{"n_head": 2, "positions": "learned", "bias": "all", "tie_embeddings": true, "beta1": 0.95, "final_lr_fraction": 0.0, "steps": 4041}
Each number is 500 + 40 x the weight over its row's rms, rounded and kept within 0 to 999. Layers, rows and columns count from 0. Numbers have three digits each. The size before them is the row's rms in percent of the matrix's.

# down: layer 4 MLP down (transposed), 384x96, rms 0.0773, rows 186-254, columns 0-95
# up: layer 4 MLP up, 384x96, rms 0.078, rows 187-255, columns 0-95
down186 091:468462507549474501501568533421458523474412536519611499426455447525487511531418467527522455539501507559521425527465527511595535488525420476540528482445559475470539502582495461497542520451474507482526492458516518524483555506488493455540451535511479472517491484497533531503501492415505536553
up187 087:446527471498510435484485458518486479493580538475463492423501500497471523431505494497500485477496476538517515466558487483471552532472534549527460527490490461537518417599461524481428492548552518626518566550500455514452557506502514454465506572509502464504553482567483497398535487503503435535
down187 098:514470524479512524460494535508495496474477444500540520505442551521508462548517524521537491547496543474441514498445517484470459503504506526481541493541456538417464574439596474544552515539437527365503489465459492502520443513525539526537470389532518553525456479477419506572498538503461548516
up188 087:471492510477532477427552497471522512556516482528538560513523489500536514560571441494549429496504449474558531516515516595568528535488431551435490435441480534455509500499541397483484481518477502483497538539475489508382474463521443446509462507593500514450502546469526494464469524491512485456
down188 090:508467537584508583476453522478500443568478502486520516510510439550553453475513514505477543498431464514599474501531470517450450503487542519477530438433503526487455488469403436551526495455492538494519477411530483486507477436468554533447506531570538481522483490545574476520519515485580504455
up189 102:483461526562501540411464553543515521526531472535551505442461499519427549519506444496451500530495533550491477554526476502517499495473442572500535499510473532511455502495504505524514559494492587397458480426500466436483471492487457547589474449554445499505497476452398540488536531464546554509
down189 105:493499444546560462481483545491467495511465548513527481483586544493532467548525580488434466482489470506486467404482524405532433568469450484589482449478459467499491535502489447527496491511538491493456474588487488525521450478505532452587565507456444493522559535541537546464451521492476523525
up190 086:531579515477529532454479462437458491492460432516529483441504544452488440530451495493528511475488481507515483493483574534609580455545507451482515466531491475536447484533479466500474526484502480456554531491471495517510510510597530566411451472537450456494529475507478539566450539610511533471
down190 095:478477548474487537622505550540506475522500549511530539525467483549512476448529536467523456506499513485441531482500488504503373526452565515543501494459444456475503433443524504496524497566482508583498451511494513494537429540478482454500583517518562565433554469502456446517469432461500471509
up191 081:504459463473505503524544498500428427554579517518469532488525441472472535500495519460574562479506445569414502496438486444506529461474480540456460497492491508510509420624559450477449543525526434511493538520513479450513434580521515513495488528449529462498431501511479470531523572495512512521
down191 094:451536544513466517575481518460556561474487479472481452467475611536514436514507444537446475519489549522560521540539491530502424492514565467554533472447462446464456533447486484550554468525424615509485468470456464539551521466443445499488506491503500537521520508468486546448515475536459517484
up192 098:529522552498488498542478552525468495544527484525596548436549540521450500498478515526460478451584506530525569510530535471505466493486423544537488434478527482519496483561499469515450486482467435457474454444475498603486451470442504551512499580539459550469462413513546454468468449461510533466
down192 094:470479533491541429527549416483537504474529473506474497562430518480445446532517500445513436461528527508441469530473526500463475497524497534545469500466526434528542563567541554532459467527472527448494475543515492471494560523551461492489450439568599511500510509406546488598522451527490476519
up193 112:525507580484480545542475507510522512486519407574477565571430490529487547475501499499512483545408497565526528489563530501443549446482508542521431536516475527506527476513452454522475454437551558509481525521425509479470442464500581442529445517529497487536487548501475530516452533472446436445
down193 102:585492481579492556425502494585473474488468437477449535488466539540513495430548451495495485596451554497567497513452543563456500511495484545492493460568436462514488487571486515462470485538472577509473449461477537505474491533522549489539454440480542505498408492531456512444474496522524517501
up194 093:462463417532469527516410466527490569526489451513514490488446502539479554511546476425513524559541451508373516455483474535489523488509512469464475494555516545493429535489537479557471572456479607503503469506453520531500521516517442505507521534581504518505554576488488447519493479496438536531
down194 092:479494542452411535508486498546487534459494505498548514479453567416517557491478527454446483566524530459539486441515485578534465429530542495519599469496490559522461552481523527533512557487432502467549496561420504506500420446547499529478519551490516449482508464512423527528509506545454468475
up195 085:518481489506534497536467419546525384495534531538514441493533526434500530488464488464430467494530481532522476495512460502512441455476565477532525552497576512574473507509441434513541492554495411559456552500504511523538582509457473525561516477481523503489463517474418494434551471468520577487
down195 088:499523508512455529501411476473519509467557485435444531522540532499537499468465504569480506547528548448519451483490539551490486458501492492489466487494423444506527420524490550492566548551518412446497589512513491498593494523462554552513542520468443487446539452506406451526476494541447543504
up196 102:479482458486558558518478456514502583466443465558504529548509538444475552520495518535503504549463464536537497512515493590444464519513505517480483498478451489558568490424443470576480462452525521471531537447430492489466514429480542484417422466468539521569525474543452508515508482560450565501
down196 096:542508446527445418459506515528515492516461495491558479543467569441500545491554451545433503509512519546548451540487559550474526530503535520522443430528515515523419536474458402470575530511477541527528527472469548406450483441458444494536553512496556465482508528566537508465496475480506482528
up197 117:543463484556506402528535441521514481531501505504528482428480551484504549539507510504520529451484448440565538463471536543476584448568382481490511517519571519476484457512543493504495466521456524482483493470492504498529527489528548514491503575543368464515519524507426520462469472510457559547
down197 135:459449493521524467456507544539410542495469448481471506508486504435475533538455538450506542494560509493524458417531481550537555455538445466498521556570411445437514466556601532479534486547524482431453538525510438553524513477549458546484490557534507507496514520527497487559503431487489506520
up198 091:539487496489503475514509474510478476486454498493466462468561534460480568551530502452485460483496462479523481538530456498520421471521464511516595554489487465620513510560525454472529542473537525531507462459425561505496608496468472447435436529526497513437514460438555544491521544495498403516
down198 095:523479470496508516537499504525521565431504524468483489526502523482495435502554541541452452431448553492564369509484508462532509557524441518537514507456457411475511513457528517456453500520465553431474519566560543517542494474475518487543541507465568545530502521506523479445441570477448427519
up199 092:448483471493513494529538488497517455500502479496468552489507545479507500540443540474533448520474465522497490529561503561473546513623518530401488475472508471578486464493469465510470498544496575537490421497490544448526460484568540541434438459497543446508501568472439578441501526519568451467
down199 092:480475549526471491481543555509501435509444467440488436510486464483476457551543536488500517488519586531441474560624515527500501510564495462526430504558508513423490492522535487470489489501479559489441513437523456511534501597557541486518428522513467475491546482499525448411532477544548464492
up200 113:497518485530453533495493540424565472470474453477466581531493446503493605442478471487467462502463475439489511484454502536537512441526501513506531563538488504571476443475487457569534513526446498491475523526473524473511484530443564497427500588455566505473561550572461497523474577515435503465
down200 115:504479482531554546542400468517564480518440421519553589435477532514530555472454511490480451538476459475510556462535409491475495547499443510581534470419436531505537470508506456473495521511534500532544525489482433564486445526556493476540509501555473541526475524528486430534555495483488483479
up201 102:514441576501377525553458507541484540530517501510544508471494512477551527502457523533487477533498450458557427476535573493566541445506504510430542462504461531459471426538466459535542554513550534515461483521424478502432519486539413454567509510485546520498514472552507480478544509481500464435
down201 112:467498506465462425537514567502467498481522548436530506504425492451515491583503481504513488473469469549526588470538459610572522528502411524514500517477438501605467432501536452551512545494488467501461503538530535499493431513437510463502480485484505538461544553535506517464446424493520488527
up202 091:557507499544580467536515482515561521601515564501543525472546488542554465537547483544558501469505518526461518539478508443542496507501494449509447472501460488418507430454498440479490498450519530454502549518475509457516427492509517549524467590477383544425540465504464499462468481502473541460
down202 084:456500425435406465452529550526506455502454515513445444540511537455507504431548519471515502491556477569499458564448482514487500501490599504511527429493534478491467542526541554529515486561451468545505432427469584532546572513474494514523481481546551500519485485441563475511484525556484488519
up203 097:439509423491468471468434561507598520487521487487535498494565548540527490459525515490422522569599515612493533448526423513517514540508462532497530568509529521434461495498482487533456448462527512515503543491473484508483464499512489594457495522535482533505436485466425482452487486497570513475
down203 093:512513537543515435465587479555443540510400455467499541500487464403483484557436554547522533513509479519482486532473502478474495438511518435466524528520474477522551514515475554582494502471512526481530503457541488573585479461441477560516480489523444521488500524501571516442542545489403478492
up204 101:563457633507517555505526465476567489515456436490548532521489474478516504511466513563520486539492475484485502546458475492476448488559452467528562523510431498529491510482584489498446514583535528508469507456431566471480434508457460470520577542520460556504452504533474440509427501503508483430
down204 090:483515412514500510613513400496482439491546540507558499443555447470502573552516525507454509488489467568525433469484537463539491453517487510493465479428488480482460509467442544519497517494491477434510546476475496518492523528549493477520516536476542493495547485619545496456480412539535543554
up205 105:528451497463446501484523435485561471460544508522491537487462398552546516463515482526530580579485469538524462573553515491466512519482523491525489510378458512555513484487501506545489478481456510449486509401504565511468475558518524551527532531496431495427487583500530457457478519517487483435
down205 109:534502430511456525508478444487562477523488529494467497506454368538508500542480552449439519615494491557532559506525451527445538470504487499494449547520506517508483420557500514500517466486463479506525529514493458475437532542375530523524491483509501471529522531527548529444501586508535471444
up206 105:527565437424523504516470432565507516488542490573486552477531510497453520542543499485564590461476500496490518515486513565495511456562490475515465502580520568476421435508445490509572487508453478408576482440457525465410480489536532528541476501478507542454521462467515486537454472520485496510
down206 120:531457452509521546511482395503543568481559538562514490506550466462511590471549524472525579443455607528534542447522482439491500456537475454470541497532506506475503503505553462470501477502410449501507417531445473495518515499535491547538466528499429544529525453485458523503470451493456540502
up207 090:606533502454478479578479451597501492532616426537447515483485459477551489502532504489545526515544475557476470511508559511441569527512563437431499456506457475498522543486508517502519476507521501478482512504451469514530553485489512480509436508529444477395522528476508520513445451442488553468
down207 092:548505406517544458452504496461510564495500548444590489452479449510482464505466557507508531494484457481501510404564466433489486516502488441597553435473578537561548531526512436467531531523458439541472455518513555532554436548470491514502520523442483482516526475525533482455524478518493540493
up208 105:483454462478459510451426408444556453493496535492548492458505512563588577488450493469444579570478466525525521517525489562472503528501440528485514486569495483474461502556467566476464517527554501407453483476484487503500521540488586481478484494500557447438503493517563542481547527509459526483
down208 105:518481468536524489509476552450519475520413516510528486492459507597505592546406512467551414511502430586464490462488491542511562482552423490471500551540448485535514509559535537482519518520511511504520491498538548449463549480457591527500425467500490530496509445500449449504534493476462482451
up209 095:518536501514553485470456483512458469539456453516433550528527486588547483482489414550505590529426530447514572532512561501501502526510464414508489498578528504469521581529535420478501492489537506472462558559500471494560498436452500501500508490458510555473546469505499526465463558463433445500
down209 097:467478494516542533447545511513458481490515503533517510479515456447463587516522552426550453558499459534468425556501477402481491474518525538489469531520532507501559405582438504495471502454521438578497512537590495429488474544463513462550524544502498448479501555448478481537496448519513501551
up210 099:505517537492565528470468502466464505491467486476499500525481460514518550507506549536493540442525563454476443508486487579580469500540489442524504534454508497459497560540557449536451420551492541470577533449464491560484480455486549479445466556479526486500391516557528486485405502579441496483
down210 103:415477537454519460484561528442510461480588442503550499488492430478485515441517447468465549485418503470519607563552552515523512450572482511586484463485521468559499451433449497471466513528481523567470535514468449504561488502430508525547551507491521504517497478510517553513460476540505486499
up211 105:556510446463494543457507540460583502466470490502488509507557546426492508541495564504433505478516514464479498504431546519520486451476507489453496509588484528484468554472416506593550557451451541476498544512451508433542549491543524514516456497431498527439535462414468535461533571543499479517
down211 100:426517513497518571520477469541538488477537514413591471479552539496547519491496530537452513481419472478520534513453478501597475545482449479486529469477578522483481515508464494479470475509540545521551543480513474433484454498490603557506513426513434460527494532557474535402461489460480457521
up212 086:505510534475456458450548488506468522462572424491456431457528559485494452436525508472584470454478498494487567499484499496490582499492491456531532544493546519469489584476547515564534449547505543499453484455473522531433464544529507515483463573515560507462591445414484535468539493554513489485
down212 084:532448510524520523457490490548508493483494460518500528563510427559458615515486499501536488515509529480506464480485436523517463497468456616479492513518444508494534452520435524445465435490522473476524445556558510388518444429522534492481521495481485557537456493552569564571517508454480533501
up213 109:545548548513542568550567434574457449521505581445538547482526437505473511511430456491512479459476515523537535524515472579552484472485494544439457431466566463431467523515486486504440422490520514495497454519502508472486463540512543513501525490546435476518451500547468469496536489435497582544
down213 103:571499474569464450464538408514526559448475493518458448481504505521490556486438527468467431521468476529486466458485485476578504541491545453575482485569467430513543472486528457476466502539583510424550502600510476475564537471451543485553485493545503492494539543506538492476519501508445473553
up214 102:514514561487512539517513472552450498534429489491490562519494525481522454433526447576540552504468449484572509514545530530536495479484548460467432522446496554428454515546523440510450521474489552426470435441553547494507435552493455479563496519472517479513471502593464503539512453545434502547
down214 097:462513533471524571485528486547528521458551475593485564476498446487448526542437554567501501458462509472545489507548479505474529500473494526422481540496502539483550470531520418535384412477436480480453546540481482505433506493543554517548488463501494569555479538534496470516508502439548482460
up215 095:502550512545557518590510491490515532546532439553489466485479491518479487459558455547459526455506511483600484559486475476495564527545511452512468508465410493520504463438464484531506556505527516494484489410488527464423533471490523457472464503529492454489473501567400528457452519582580528529
down215 097:439521420472476548438480515518505529524509536508460479507480526462548465494558538478490514583490483515472484511578481520441424510591591492522472535501479469520534442571422459548578503607456489540501523494476541431521502453513499529443443476470489461529481500517510476461465469469547493532
up216 109:502475427455450543517491437491523520603510439537546573485531540485438457467504462505416556543504430534516466538524537507504511412483495456574552479502529473447466529466537499565511481427516516523493456501484552424462488488494484563515482540425549541466523521573503489485490522495547528497
down216 108:554493421484509495367490525498486517553556455489523473495489502490518569453552472554469448504553451481452548544495518478558494567495495524519453464553559499582548417550418445497534475485440486476542487505508489461530533518486520486503529511478534515470540419444494459531507521480570470520
up217 116:508576444454448473508509565429489496507604478547518485451524458406466492520510498437470508424516497537569504532519530545524521470474520468516540517507491534544431496537529449485448515474475512492474538456511482527496516503404585504552460520569501499456483592482527550504501420461523506469
down217 110:440423508492544487543510430589479518497536573464577456529514472462542416531475599496455531485519481494488569480489518553475543491522476523532505523476534443407549449519487468467529565469536463466479538452528504458537544444470487491490491508514542491519543487460508466558542441430474490540
up218 094:519529486491490453414522502442539435487506524485453480497548480505534514508521456523597567450525528472458539445511500577479513420540495514474473496504523490585594556475450464569479530520521517463523512455459512552547508493479504572479506513533498523495440403449467557463455514474423506505
down218 095:512545531499474525581493483529508510523480481500479468509503474436490518481478461528604499453528487477545492531495550505513485497500432438421523565525512535542508407491539474513558458577479473539520528334522523460435565486526471482466458498552463567492499511466498565489526501532481502474
up219 087:526470484464531432567490548451452554483521467514590463401598537506549518553440581473500503469480518508558483533453485482506512506468576536474575467409434502506478471460532508525492557505538588497486537510483523527477525527494476552509500522468468462458477494438475485451466462513474538484
down219 093:394500451501513477458439496516530523470558538506467500479472434507535518512547397480455551506485499464449563479479488575490510525482465514492480540426541499530551469578475521463478502476501503504546433501589514491535487528481484472534435544526564545623499440539505512493534482533491437511
up220 086:391439448387476514549469492529457454477464545480506471517517545447503500524517507527500422534482441536565502462485520539494528482514541526517511481460478534444496517562552478462529596492494514517523483446496472525488430476568536511491443592541556493563553464490486497488530579473497510534
down220 093:601617562489521465487510510476536547480537463475510478461483494516500510531505493492523560509491586467484506530509456524550451542518470485564466470530520436534448519465419496512486405533465535512526511497560478494508577539411510442482538448500451539448497492498488450527459433535480463446
up221 104:550489451479466519537443430556499469462484513551503479479520502489471513537540457382432494578470510534509563548549546477464492452480452415509564543542528559556498499458510558548481471480487575472521529476473501462524593500535509479543481436507462459530450474549484475504482561522483483461
down221 112:526492505502515510508546456538524473490526506472522532488443489500517490405430407465587519525464546482551573534514553437508493417518562503488498518496506528524574379504518515522494505491516483570481483537509466445502480527518526523509501385537472565434461513463536436490501525543456471492
up222 114:562468498499464493531471457491502471503442533532452429511507547552503521526510479544534483459535469552485467552420482485533536471503461567542564531522486483554492427451506488535552483493522473535552513494415538493586498510480447464495541493602486465458498556542372497484488526430486518467
down222 120:462478471509523442453534491383507516457594595530504513507511434502453503490482472492493446487557520445488498493526504586473495451487533453476507523430474450529552553489568526508433499482477456485504503519506501499514505451547501523565526499516518483543519440521556491557542572575494398513
up223 113:493517510498559509474463449490504449501498522483556511418462536540528541541530570547483466533509562427407454549512499449559544514454523497455488524416524509500507477527495505507494512437575543462506520483543503498524485505462522495459479585478447471454465471457448480444532545470478499636
down223 128:473458388584572513472464522511471490514472537585510524519494439501505524489527554515580469477539447443461406458466492518534476507474425513453516542571532568485484506477514509531519465497488514486583526516479539489490388510468482559480504509538531453567466484478502460488507539481448504544
up224 115:523509482542514503544449501553526453544467471541559429511491461455448566548485456468509441524451496505511539587490501502438516385473460486523531592430511507530454453482490477499441526472516533519601523513495496495464510549478539619480511502490458533476484573506490471449527487496469514493
down224 116:422549488495451533531484458508462525551464534492509447475482473486509442542516549455520532543555523515428470434551447524533571475517536505535440538547510504467490510514519513607541535521520517491473514421511526569557476440512450526488436465523466434449517539514548404514476531466529468450
up225 102:522511417458598569525532468551544524381550543536510482443538504470436537495532457553503494486523507500521455504535530491533511456525488469502493495485546479530478433533490523565440436420518461548522537591483524469481538483468521468488486448470433488464594487444481524523518516485514525493
down225 102:543566555524443484494490433451489530537495518493486540524474518514480510491522529511482499498439548543491550468480483449548502532524532585417568482463480538478468585474420514492491529455557569499487435526377506460516491515484479545471509524520498428500445548523441462451503529466590486489
up226 091:511429505517470461404506516552510466456476502468551532467466504541510553581530493474487461538514455501504512500565538522424467547565506570479528494471509545524495486505497523493417582481446512464452536491479469463494462440445497570510481490567511579475484574467430573434497500539508455501
down226 094:515497456472567494442492472541487503506530468530429450480557478451558541456505429549509488467499484547512453528548516520558487530475429369475513538487556487500479521470546515471481430532519476522530537517528449497523510492551581500478441506498502441414540484565545534523529445565452454491
up227 082:504535542492522444521478400501485502505493518526612461519455528470454550511480539531501452517534486563468551460431507542580509449479521541477567489497511521460502540507493480556505505532469447459494476459537534454469512437552467454512546445507502441472493473537538503463489615479527583432
down227 090:543463481551516561545530523549493530509465500528445472515511545507493478568555416478539505502476511497510456570526522446453453520500456503528469514540487569430427461499485529443523531435508495441507464502521405418511481551496590512558471562480475542534483488535507521563525408453482484512
up228 106:475496603484413442521497470505516465521508421430515524486520526601488509446550518530466502486481569515549498540569557526563509445467569502441553499501493573523435567442487521508537464536531472536481495485440539475451493486509504461532471555506469502425502525496451523512477476471445480457
down228 103:507458519458515512434546457535469561486471502442495518505562491569499492451482495493491491476542498496572453444484522452439453439499542517503517553504429495493535495455496561461573543547490458524455573530470477445475489554510529565584469467490552533489534464501509542494422561450440568445
up229 095:510487558474593469584576514535480477476534512544547491478523434470534500492462442495412490519521461552472516496506470474545512548563491573496541501496459507536506552449446467527495506533480432556470454514461560478498444505440456413523500484542526479442489482465524525468510581438459564504
down229 099:470563487451527525474467558452523535492499516459519498386587555519499523565519464541554478448454518439546477542520507437503511495506477496531497493493499528495454471449509512457443425475454473536569525544576458551435435514481530539451533556467476458468533522524475451552464446498559519495
up230 095:517467510545409560512453512524481531453510517531607513414521517544475529487492525388474565519494477480532543554444495477526490422504531479497515449469514450497488490486550478535517475443420519540561511503432534504533516432523504445570470456506475471456498491533485463464522523490578561524
down230 112:462510488519527563480512570464570519463551464498481471520531539484452535464568476503571479553542560500531473488413549450463492436512470544444478502545434511497507486404569510567524516455494464498520488522489493532456471474543463433519461473515478510506500448414466579467553497531534566472
up231 102:487549581413472527533545482568447455472434572537508511460515502491454547562458502543460556490532450507477545495494454493443552544532524452521434504471521458547459501530495406494515506482443493564470478460514566523501434482445570493542462447481517591497501482501521539533454496489476486522
down231 087:457539478469463548468595518479475426509456432529516543596501526498494469498522488608541494518495574533464486515524446488452539460513509484497599509412452442460465496455482545422521558562511493522504502538527453500532499502476497488473494524454504488529538424489512533454466498446566485472
up232 090:561530512419520370485490460469453496453550519496480507508482537521547542504450539468540473432479568540460487487553546481517541567444464501497559440427518523481539476529433464513484529520459522518476545521482521556556523503552532525460532567494432545545444490477440431493499498523495521477
down232 088:460443502579431616499497548528525498516451469521487495544489508479468531488499515500495512599498489481487496513478423576406474478549574487475501530457531507506490502569600529501529497537482498532567442512476449426457472466520481545482422453501554480432513446516518493521495499515486457480
up233 122:504491488459475499558499475547516496411558500484555472448505467487472513462537484464500502560556537504555483508458505491498579437483491416474463498482480477518453545517535489515510503490439516526558571509436476500555579477544563438580509456522467525449463501455400479455552473499565558533
down233 141:544522483443495537519510505570488545470521524500568447432492549531491533528492488514509456524509541470580477457466538536469529400528470484553507435581433498505518439470464530575469474536443500558553528533468526544469475473487479508497442432493528527498471440488452533473502437564592520475
up234 102:461539578448485521559513501469488531515530397496475499529477486449465549427419515539490431458496522515469552485498502548459565483519537455407481534491536495577482516449448499558520509464520488439516511451436460539470494524542589528522459519551463522584500475500478530551524536482513538473
down234 103:488474489533452478456442455542491454524504606564580476494468529535483521508491466473456464497416507531564478518511492524502480545480469470508493509420582563505484526615485480494556481442399506503466462538526533465467455515486474492490504464476552561525450511554476527538506443573486481503
up235 109:488527483439531511483511535480541529498530491500533533519530565440502523498408533464498494503410506468522541527549576519497545533493461462438498563546528497560506498480495444491481477467487532453414390510392522393481543548508503496523508524449476528547480562523502472524577462477488497488
down235 106:508528456396551505450467534510525449551489595430492536440487507454512542452494561498468492536465440492515512502564594523561470485539512521474510510575479440577417517493476468501473510539496554471438425489458538479528502477509453509490468554516496498575559486525456518466527521508512486456
up236 097:563484503481485425436426507475532457464514502502508447533533550533519431538560535473488508458601502454541602512520507490535543456581454420511496562543480524529529494489550506524478481471434519539511481518441502482574494487482606488532489507479509492445442494452460501496463492479430500488
down236 091:473441493536519457507459563502538496573572552481445461383527517443492448546462525586474540516508435518529464560507458468487481480485519527508481490468623484512507506469507462511518509512544439424455554431573501478545500478497524529535567477493471472512462458515504547536539487508484523461
up237 119:505482574540482484438474431502524478519526483453555593404492538524463514485521541545463537492512518515475476501448525469488574477511530579467499472468503524556445456513498454535520406594454580549482456546509543481476498504518473513530514547543511508459465421456468543490468521513440451470
down237 126:507478499441511441576478529524411502497465500467487459524499542473530527515500520471510561441455487465454542400534405522500572509569457511490514473532481531481556503517528494491472516447574504562484573531470450522551525449448487480472499570517507452444566538511499504496435550505525583480
up238 102:513470523532529494499480555411500453543461465537444510465524517423509554477463507511446493472469430524484488570540544483546516489584529521457511472471554430389514481523478435495517522543534505512465527488425512573465583439491450511475446515529547542520502558539535506462509441531489517530
down238 099:496566544553435465452536466558477419517410503590566546513503511486402551508518513479416543500497490466501487486509495488487404486552455500458522516429522533531520497558497484551523451552542449526495539443449474475516433494515459546468509492546481532543460533479530493478520544486510558492
up239 106:611489495466508474543477439539442438529488492490448508489530486508472506469512512497546548491514542449460525511534588418537552477567464496488488511457511499507461528528544495502500485446521548543426526552440506472475521595505399476466534496459503508504447490408553473462470578537521526521
down239 108:498489503472454492439516565520453511550490527481498488522468551494527539503479463518516504494489544497451426547523510461551472493533478471508454500507499440460491479551545519462457518491554560513615510496487439505562547406469480432454544555497492505462543515574554569467470495552416402487
up240 093:515550484519524536527408571483579500459516549460473521483505525509487519517469420564462459540548427490516558559533509505522521510519457519498476453520503560473507509459471449552483471560516492517509488531520503549469494506491451479540552543400471485439484455543413500510440526399446451538
down240 105:522475520548491455498537433497478517508472487505498445457551476508550457513521496500502484472480624475476569450476611474477485528517487510524470464450514483533492513499521465380475538516497571470478544490462526452568493566567488500474446508517542591507475527453519487412529536567472496473
up241 092:517537578503546481556416510498514534460406452548512497455503510543557530594538484435452502518511514478548566518404456490519549470565535522472489460448578525523510486509468398531528549476500550471437483515484507460510529503477482522468491459500461485537446446534466471542507490494442481531
down241 101:513573566436485446527490564470486493473502507453554499442511469494511475568440482504507530508439538480482479476587517522440483508423524497478517527479514413492472482496483530546513462577443518523492487451468566551436547496566486493497493401571472492467474467530550497545529513580553453493
up242 082:552509515510472504534483462588485488489556514443492539497528442463498532504585484558523483540548491504519489596544535497524529531477486522521448471442425491496583493473494448499452505471442477548511481491390404484597451533493469508508460464502524528464528545547446533521439502449475520498
down242 087:504546476471440531441581503448508536509429464516492504496455526504435498555523548417421513490513467497450419463521482513497521476544454493403514561570516464513542517526558545509580502476576518477458491528569565509455561539503526500465426479477524498478487455560494459490482517536524495517
up243 114:499545452445515488505516494479420513497586447485456487534508497472484456533510481529540549502469453564451519536527505485556485467481574497528520532498501443511488414526515499506424580571485464500510515547455493534453510608549527468478466502512472437476486485518447442453596537576516471449
down243 102:482520480477505446476527545458465487502610481477515473598474506476499457491477454456577553498521565549445469458466475490466464496502535556562493477504521423464545474505559589491539575518467544485511509499494495497503505575555515515416538519509467451539471457479445416513551482477515462544
up244 121:511471421552453524547471538477493503492522522534542434427578481494473443510570508485523515564528483464535527523573416527448545405452426442515534448548510518514469495480493436510511533511443565531549519462462511596445525545454512510513452491520479510504466441537483496496460499524488494528
down244 105:496482520413522434483540493547504489511539514511503497437514554494453392464516519497556510454514512438588535422493455514463530488550400512534494544578489457510470508509560495525479511488546487464484532442438482525451523476553495513502528445573532517458436478491510481552527525457504481595
up245 105:504491468529474537471503479517542527417562481485460497429529480520532522503516469502509483527519453507504574489531485498451457579529510470540548528581534555508469529548484463507532478512522511509506452486491529493553559473460546520495496538531518433483507435594412476456378436414499444459
down245 112:402505447492513461571501429508528554539541599521514526497530512445528505456491418488444557518543496441533520460486524565488502516544507489439526490490516553469511521548505557501398467430486539514529519488527487518471476538469495513503520563409478532517468470478605471470460527472504451497
up246 096:485436525538493459479519480579542480428459509505448556437448466499479543499479473550476469425542534531519420422508537520484502535472575479485551525430507559571487551468566503550464544490482536458483483505484581495423474472481534524506473527568494465433498554458476522457540505542501527510
down246 105:513490480481531534510527550490508518525465561520476477455435491507574506493502436482487498515575489527454449460406511562523514501477449407513548537416545569495497483492543517493540506512457549552536532495627460436517469476485450470537497518540395481502449495466554489486500466529525537490
up247 097:480503500454413444533473517494463493511480494519496460508459570524468458500485522545604559509516515438482494588514520512474528454521479507458499523437484488574518519440593495460491543561407483465535481488485569496468502532468561461543452547495538509466449525527453498540464474531429584514
down247 095:486498466563529539468483441558466532462498540459533480469550513547509438537540544497447515547486468551497520537477435496487503450532509537495452511573518426530524379522513484479424482478555563485495521558499489428527451433510522482480540502474549397541524470471551528472544512509542442522
up248 099:531458531494465485521558438536514547530549513470509534509599497545495560501566601473460547501499471474473506538499470488506500497525600475516480493486523474514494590489423469528487450522548546449500495462461423474443471477545503522471520496427515406460478505435405480476477460510506535515
down248 103:516454473540422526547467500494583525538411530468455533575491508509464505574533498560424497497501493475475511511501512538476468482452458531471537452510518490531425448571421455470464513446440545590493479487516516480466504548539518507485543434558434527546517530466492561515517442546523489524
up249 102:540491448548454478528518473529481492463491495548578450531522484501522516572454518533482434577485551411479483484475520477530511453533456512495534516473527567541431441513505506553523441609554506436442533463455486447524504505436483461515542506544467514440551533504456555498485529524412494505
down249 097:478590554482478490524509492463509464473446442476426472556541617497515444424530451476489479523499469520498510494500512521476439521485546573490474526505449469437486551463449527483407481563541500573507486511505528515482496539488522501541544541484536465448515541437471543470449489498558588544
up250 104:521546443457477440500451467564494493452499529510539569496461519508461555440480453506525512453514521514492473520564566463565539481556502477490550404488516489513460526518396492551495437530530521501496445426539540545587571475487515450506448532529508562464507569466447467499507533491530489477
down250 096:452484485495506541551517476500514443465492489511506538544412451516454527460445505443609518576532521521476488531497430502527496529472504569429462503532504526436514515414506511571534495505561536518531492489546528488514449545494488600477498505468456406497471527507536394462515538486534482476
up251 099:424520496463492493481445521466604526512504517508580490479452516498494473503463503450526559460440459464474534497503494559462508503432493539473508543529523509558529457466488483531478442486545571464486517487482554547416543517457466549560489513538511487526494483502510553508582544441456560371
down251 097:585563476534510560441529507489477496483527465456498444558525481514495528509543452498527487454530465461533511538490539517450501469476552544446416549537512435533500507486519487453446504474513620434480553514471491531485482563479529426485552491442532491456494561443566503424500526464526567488
up252 094:550493571537511528524400486511536521524492506451499482508502505516487414473490501571573579430522492484509453506491476517503456499509478563484533425460503524494505530433453464500482466539583515500505515513466556514515511475522528538463500445559468532467429550551432537380510476480512554433
down252 089:465445470518455423527555521534448534512493535483527514556477516531497497541482588433460492533522488549490508429504489460538563483496497454495462460550465526419525442463543555541538461529492579470451450521467446453499533492540492480457483583474584523504564435442492488552518507534487461541
up253 107:412542460495586482479444516524462446543504489486534554383453466465499535565474432472491495462563514482500504488492498537525516463491501462495550490484541546571533511540552545516547498418542526451480500485460535527565444489581489556436541520512470522515513516521439501442483518424507508462
down253 110:545556443514497492450440550426569484494451560530495491539475485486531421571441477463551466502445524518543526432535487466489508601577491479489558569492475505506435486455443488487461494505460450488480483466502459546443559510516513449439532489518510521556497540528518585490506536486558496481
up254 102:460508502527507641496499466526545439500429546470503506460565527495510510534538440594450516502453547519440546546505552459459506510485538505446472489427529529475449538492489494601459508465458461499536483499531462526558445485471488478569499525453472518486551500485475450523467550539561473525
down254 099:496584485543588432430471536417470508442530458459498470464467535494549432499523516530459523479514490490497520499410475545456528496503519487497518459569473575492539519529517543451505495508490516476543499506556451469489521401518484508476461496539479508482518477592573484563565565488433473522
up255 090:469588462505464497549545520441437508546533570514543415437501485521421524502468534501527478500532464456488505505505543577541476507452421567474506533459466524553504507572520492572491499570522484502518449518563466459479465580518534455501486443494472474447493447496478592464512497483517504452